config.toml
num_attention_heads = 6
head_dim = 32
qk_norm = false
parallel_block = false
extras = ["capped logits"]
warmup_steps = 200
Each number is 50 + 15 x the weight over its row's rms, rounded and kept within 0 to 99. Layers, rows and columns count from 0. The size before them is the row's rms in percent of the matrix's.

# up: layer 6 MLP up, 256x96, rms 0.145, rows 245-255, columns 0-95
# down: layer 6 MLP down (transposed), 256x96, rms 0.134, rows 245-255, columns 0-95
# gate: layer 6 MLP gate, 256x96, rms 0.145, rows 246-255, columns 0-95
up245 094:62 58 38 52 75 60 26 58 42 43 29 42 49 39 64 33 50 64 84 61 57 55 89 28 41 34 71 54 49 57 40 61 61 24 59 59 40 74 72 46 78 66 46 61 40 33 41 58 60 68 59 33 56 60 49 60 28 68 60 43 40 70 72 45 33 27 45 44 53 82 53 51 51 58 51 76 73 47 74 70 38 58 39 68 61 47 57 54 64 74 30 68 58 54 63 32
down245 101:23 38 60 65 33 54 23 66 74 36 44 39 68 32 52 66 49 42 51 39 61 54 52 35 84 46 56 50 40 61 66 47 60 74 23 38 28 54 61 53 57 60 42 20 68 77 21 45 44 51 76 64 33 54 34 48 57 54 51 45 61 78 62 49 71 78 48 41 68 59 77 52 45 59 58 48 76 49 24 47 65 59 50 47 36 59 37 50 06 46 37 65 52 56 61 45
gate246 103:61 54 43 29 63 32 53 55 57 33 47 62 58 63 36 47 50 64 64 43 51 32 55 44 79 53 60 46 31 56 54 45 63 32 27 37 56 52 46 30 53 29 71 54 61 43 51 57 09 41 46 48 41 62 70 55 53 33 46 35 34 89 41 62 39 36 29 44 44 36 40 64 83 38 77 21 67 27 46 36 62 60 86 24 53 29 44 55 64 55 58 65 58 43 75 68
up246 103:62 19 49 34 79 41 61 66 50 44 57 49 57 56 33 19 43 27 34 25 46 38 56 61 81 44 70 74 36 67 46 43 66 63 20 53 60 74 41 36 50 65 72 51 53 14 79 53 60 26 61 66 40 50 37 33 55 34 53 57 50 12 82 64 55 27 55 45 41 52 57 74 44 41 64 57 52 49 46 51 63 49 69 55 54 55 26 58 35 37 57 61 45 51 52 43
down246 092:52 42 56 40 48 45 68 69 43 37 55 67 36 69 56 57 53 61 28 65 39 33 44 85 37 52 35 63 33 34 39 57 55 51 77 62 59 37 61 60 65 44 39 34 57 46 43 38 40 61 69 47 45 32 60 43 64 79 63 50 60 47 73 65 43 56 78 67 22 32 76 59 29 63 39 63 25 42 41 45 97 48 36 66 87 50 51 38 49 64 43 61 53 63 30 32
gate247 115:64 53 51 46 46 48 76 41 59 23 28 47 64 30 40 53 36 65 63 53 57 48 72 28 61 14 28 53 34 59 40 37 42 57 38 27 32 56 49 54 40 35 57 72 72 48 42 72 39 03 70 42 36 55 31 51 73 70 32 52 42 35 44 46 49 77 38 58 63 40 23 54 36 63 28 73 42 52 63 53 54 57 64 24 65 42 64 40 49 75 36 72 55 55 47 49
up247 114:17 59 23 42 53 49 52 48 53 68 34 40 64 21 63 45 67 61 43 37 76 32 34 27 54 24 37 54 44 31 65 44 49 10 91 47 73 42 56 68 49 49 78 57 55 63 61 64 51 37 39 37 50 69 50 50 58 54 39 30 26 46 14 45 59 51 53 45 46 51 59 45 58 40 52 74 55 46 57 50 49 46 31 57 66 51 60 56 60 34 56 88 57 41 70 27
down247 103:65 48 56 39 56 34 63 38 55 75 47 33 70 60 55 54 23 30 42 50 36 53 52 64 74 85 40 53 29 48 86 45 54 45 77 12 62 38 71 33 37 47 57 53 25 52 62 39 47 30 61 31 50 46 15 61 38 31 28 70 32 46 54 42 53 25 50 46 57 67 52 50 07 49 45 52 32 47 56 70 66 45 53 43 39 62 59 57 47 76 39 40 55 47 58 49
gate248 107:49 72 47 63 79 60 63 22 32 42 79 83 59 52 66 50 59 44 58 11 52 40 46 67 54 26 57 54 74 71 80 51 54 52 43 50 68 67 24 40 47 61 37 23 89 71 59 63 47 52 40 77 66 55 42 72 60 64 21 48 38 46 43 38 56 52 52 57 56 75 35 40 49 45 49 50 45 46 82 56 44 37 39 56 53 33 56 60 52 58 57 42 59 31 59 34
up248 105:40 52 50 29 44 43 29 42 65 49 39 41 47 43 75 50 40 30 38 43 36 52 48 37 62 73 33 41 35 13 16 29 53 56 56 60 57 33 43 32 29 60 54 52 62 65 82 36 88 45 48 46 48 31 64 58 38 62 59 39 28 43 75 26 50 59 64 61 48 60 86 46 51 45 47 33 36 67 23 33 64 35 84 45 57 47 34 51 53 32 39 58 48 54 74 49
down248 098:21 45 70 50 38 47 52 50 36 72 31 57 60 46 75 32 44 35 32 66 48 77 46 42 85 59 44 66 51 32 74 44 72 40 18 34 80 68 51 56 50 51 60 65 62 49 61 63 71 38 63 28 89 42 59 61 75 52 38 58 51 52 36 32 51 43 28 54 90 35 83 62 51 43 34 44 65 41 64 39 42 71 48 35 48 50 53 50 46 38 52 48 46 43 53 46
gate249 102:73 41 62 46 64 40 58 39 72 70 61 42 38 57 80 85 56 39 29 67 46 63 49 54 50 69 65 77 43 63 40 52 43 69 55 51 54 30 68 64 65 48 48 54 56 40 43 70 72 52 55 82 50 34 52 59 40 39 44 34 39 43 29 71 48 68 54 39 00 62 58 36 36 46 59 53 56 43 66 47 31 22 63 75 55 39 41 49 45 35 35 49 43 26 13 56
up249 091:35 54 44 58 63 57 27 44 36 35 64 56 74 48 59 90 35 51 43 66 38 57 63 56 26 55 80 55 41 46 54 54 65 72 92 69 47 28 54 38 54 63 59 49 43 43 77 57 33 51 57 61 37 48 82 58 77 60 70 53 22 30 57 77 53 46 24 45 47 51 30 48 65 45 52 52 53 43 30 72 23 45 44 30 69 51 56 52 44 65 52 44 68 58 55 78
down249 100:57 54 46 37 50 58 25 63 41 34 64 45 29 48 51 66 47 48 49 29 68 34 38 42 43 61 69 43 42 37 58 31 38 50 57 29 38 45 75 34 52 72 37 37 41 58 61 40 18 58 74 24 54 64 72 45 54 71 29 28 30 63 28 42 67 44 46 87 57 51 28 35 38 52 44 76 37 59 79 62 80 54 66 51 63 57 26 56 24 31 52 42 30 43 38 56
gate250 113:40 73 81 70 66 25 48 50 28 56 42 44 60 48 46 38 51 64 52 18 48 42 57 53 52 33 57 76 50 44 38 28 77 27 34 71 38 49 45 69 55 77 68 41 47 41 41 43 22 41 54 53 44 72 91 21 60 41 48 71 29 36 37 40 66 60 51 52 40 69 46 53 31 52 74 41 43 52 32 62 51 55 46 59 35 38 56 51 53 59 30 62 35 56 13 28
up250 107:46 46 33 86 74 35 46 47 57 72 61 45 28 58 68 44 53 75 66 59 49 20 75 67 44 59 78 44 77 58 73 63 70 46 37 34 52 21 79 56 46 45 26 52 63 48 50 75 63 52 59 44 62 58 36 45 39 49 64 63 45 61 55 49 53 39 42 39 51 57 53 36 42 63 38 68 71 65 51 52 46 59 63 48 55 58 53 61 61 88 15 85 37 58 60 35
down250 100:68 69 54 55 75 36 44 82 39 50 65 62 50 64 79 50 45 40 41 85 54 34 72 51 80 49 37 30 44 74 45 12 35 25 33 71 39 60 57 59 51 66 57 39 48 43 65 52 43 33 53 55 34 66 66 35 41 54 48 41 56 66 64 40 62 51 59 37 42 48 80 21 67 71 36 71 44 52 70 25 59 57 54 61 60 49 37 57 37 81 39 54 56 67 48 44
gate251 102:37 51 47 62 72 38 48 57 41 41 47 26 46 29 67 27 31 40 41 37 36 24 67 24 57 55 49 44 42 13 56 32 24 46 54 43 38 55 70 58 26 59 74 60 48 62 29 73 68 48 58 57 59 51 65 55 67 51 57 46 70 45 41 59 44 50 62 40 50 46 46 67 20 19 21 51 82 54 63 69 40 62 38 71 42 86 42 65 40 62 49 64 25 50 59 52
up251 102:44 29 60 35 36 79 46 63 53 73 41 43 39 53 82 64 52 63 40 19 62 71 75 73 49 53 44 45 58 25 45 60 58 71 51 43 62 71 32 52 39 38 33 61 38 77 47 42 50 18 52 50 61 51 62 69 65 44 36 67 24 80 27 60 52 23 67 58 40 53 78 48 25 45 43 46 63 53 53 30 38 47 59 51 48 24 40 54 60 57 48 39 36 26 72 57
down251 091:35 32 47 44 66 41 65 64 46 51 51 61 62 37 28 48 62 46 68 35 57 68 29 26 59 50 52 39 20 34 41 90 59 48 56 52 59 52 68 61 37 41 50 46 20 58 44 60 41 35 71 69 47 36 42 45 03 31 44 52 51 53 52 30 54 43 57 65 57 79 14 36 28 60 31 50 54 58 48 53 59 19 56 52 51 71 95 54 51 42 46 47 51 58 60 60
gate252 091:71 61 59 73 62 13 52 41 79 33 55 45 41 41 39 46 43 59 32 47 48 50 40 33 52 47 58 64 66 67 65 32 58 50 57 40 81 56 38 46 64 29 64 75 69 64 56 48 63 61 33 70 49 65 39 55 38 50 33 17 22 45 55 34 64 44 57 42 24 61 51 64 52 33 91 46 44 48 41 50 29 57 39 56 39 30 31 46 27 72 14 44 54 42 63 34
up252 094:18 26 55 71 28 25 62 55 62 54 67 74 43 62 67 33 66 28 59 34 49 77 38 51 70 61 36 52 56 35 61 41 70 33 50 72 40 57 58 26 41 50 44 48 64 12 46 41 53 56 59 76 39 39 65 54 86 57 33 67 71 32 41 78 57 35 32 63 39 53 47 66 49 59 69 35 33 37 49 56 63 61 49 46 48 52 63 16 67 34 51 44 57 51 56 56
down252 090:38 51 54 38 42 33 52 69 72 35 44 53 39 53 38 28 52 59 47 30 81 43 47 57 51 55 55 38 36 26 27 67 33 65 44 76 39 48 55 36 55 42 45 51 47 59 68 24 44 50 48 37 59 69 42 40 50 41 54 46 20 56 71 25 64 22 43 79 60 67 42 26 46 31 49 53 71 49 27 69 50 41 17 47 84 27 51 70 42 23 49 52 21 35 42 60
gate253 095:25 81 40 46 32 74 80 37 42 13 47 45 59 61 54 55 50 32 61 52 27 69 31 24 61 55 46 44 48 44 41 48 73 66 44 48 42 50 46 49 24 42 42 34 62 75 63 51 56 70 51 51 41 63 55 82 43 33 67 45 08 41 40 36 42 87 54 78 29 71 49 54 59 46 56 53 72 48 52 76 69 57 33 53 37 61 61 59 53 67 56 45 47 45 62 46
up253 089:51 52 42 46 28 67 74 35 58 62 51 39 32 48 58 39 66 51 49 44 42 59 31 28 75 58 36 32 15 32 31 57 39 57 26 51 66 28 24 35 58 44 53 55 41 42 68 52 37 31 43 58 39 24 80 38 52 26 43 49 33 38 61 45 64 73 67 31 43 29 47 49 59 18 34 52 44 45 47 36 53 41 70 70 44 46 61 64 25 55 54 66 14 22 44 59
down253 091:78 57 51 74 36 66 53 64 71 61 24 41 53 27 49 73 73 22 65 65 43 61 60 65 27 44 41 74 21 54 58 41 65 42 60 54 67 31 49 32 41 65 43 54 38 38 25 35 68 52 54 57 43 53 38 46 63 70 54 55 87 78 57 54 41 31 47 25 58 57 71 61 42 61 50 37 66 37 45 49 55 36 66 60 35 17 42 43 52 50 52 49 82 74 37 57
gate254 096:54 39 39 19 60 53 64 30 49 54 41 58 60 57 48 60 48 49 43 48 22 41 56 34 11 48 36 44 50 56 59 30 67 37 35 42 45 56 73 30 49 60 81 36 45 32 69 60 51 31 56 61 58 53 59 41 51 52 33 77 42 26 64 32 54 64 26 33 55 48 73 30 28 30 56 38 17 56 54 53 28 24 21 56 35 39 75 48 82 62 43 50 34 38 35 57
up254 103:54 43 41 52 47 41 69 64 47 46 43 38 64 44 41 66 46 66 44 47 54 43 34 59 39 71 67 57 41 33 41 34 52 57 90 37 56 43 50 75 65 44 53 63 33 60 34 58 69 51 51 51 45 76 59 60 60 59 75 14 58 49 02 34 52 30 38 64 46 53 46 60 50 57 52 47 92 51 31 47 80 58 58 21 70 60 73 37 68 71 46 56 33 34 42 70
down254 095:51 63 41 80 56 41 62 56 64 54 57 45 65 49 61 59 52 55 32 64 59 66 38 72 55 52 60 45 71 66 69 54 45 73 38 59 37 27 49 62 62 82 34 40 29 41 43 52 46 40 60 37 47 64 60 66 39 32 03 34 74 54 54 59 40 28 62 55 61 45 00 26 75 52 62 64 41 35 42 62 41 51 63 67 56 46 35 56 52 42 58 55 49 47 59 42
gate255 108:61 36 47 69 61 62 41 73 75 34 65 63 48 43 70 34 12 59 62 49 41 64 91 34 51 54 39 71 45 58 51 59 47 31 57 27 28 54 73 35 52 51 21 33 39 81 52 46 19 40 64 56 57 40 41 55 75 31 23 65 57 77 52 63 42 58 37 84 51 54 29 52 28 64 36 38 48 67 55 61 44 51 59 46 50 60 62 56 53 57 38 63 31 47 54 54
up255 100:39 42 14 71 30 39 47 53 52 53 28 38 33 28 42 58 39 38 34 58 16 68 32 56 54 42 51 61 29 44 76 09 44 69 54 42 47 40 38 72 43 57 66 41 57 66 70 17 47 31 41 48 46 59 65 37 47 44 60 26 40 45 78 42 55 31 40 51 53 45 38 60 71 67 64 39 47 65 29 61 43 43 39 75 34 57 33 69 39 37 60 47 24 47 36 71
down255 102:42 43 17 55 61 26 37 42 38 43 41 67 44 55 30 58 22 61 43 77 41 62 31 66 61 64 51 59 36 65 53 37 66 73 57 39 49 49 33 45 37 07 52 32 48 58 55 53 80 61 51 60 74 59 49 42 74 57 54 38 44 42 76 46 37 40 53 58 60 28 33 21 80 39 63 60 48 67 65 66 29 69 64 46 58 40 45 42 31 30 50 44 41 19 75 48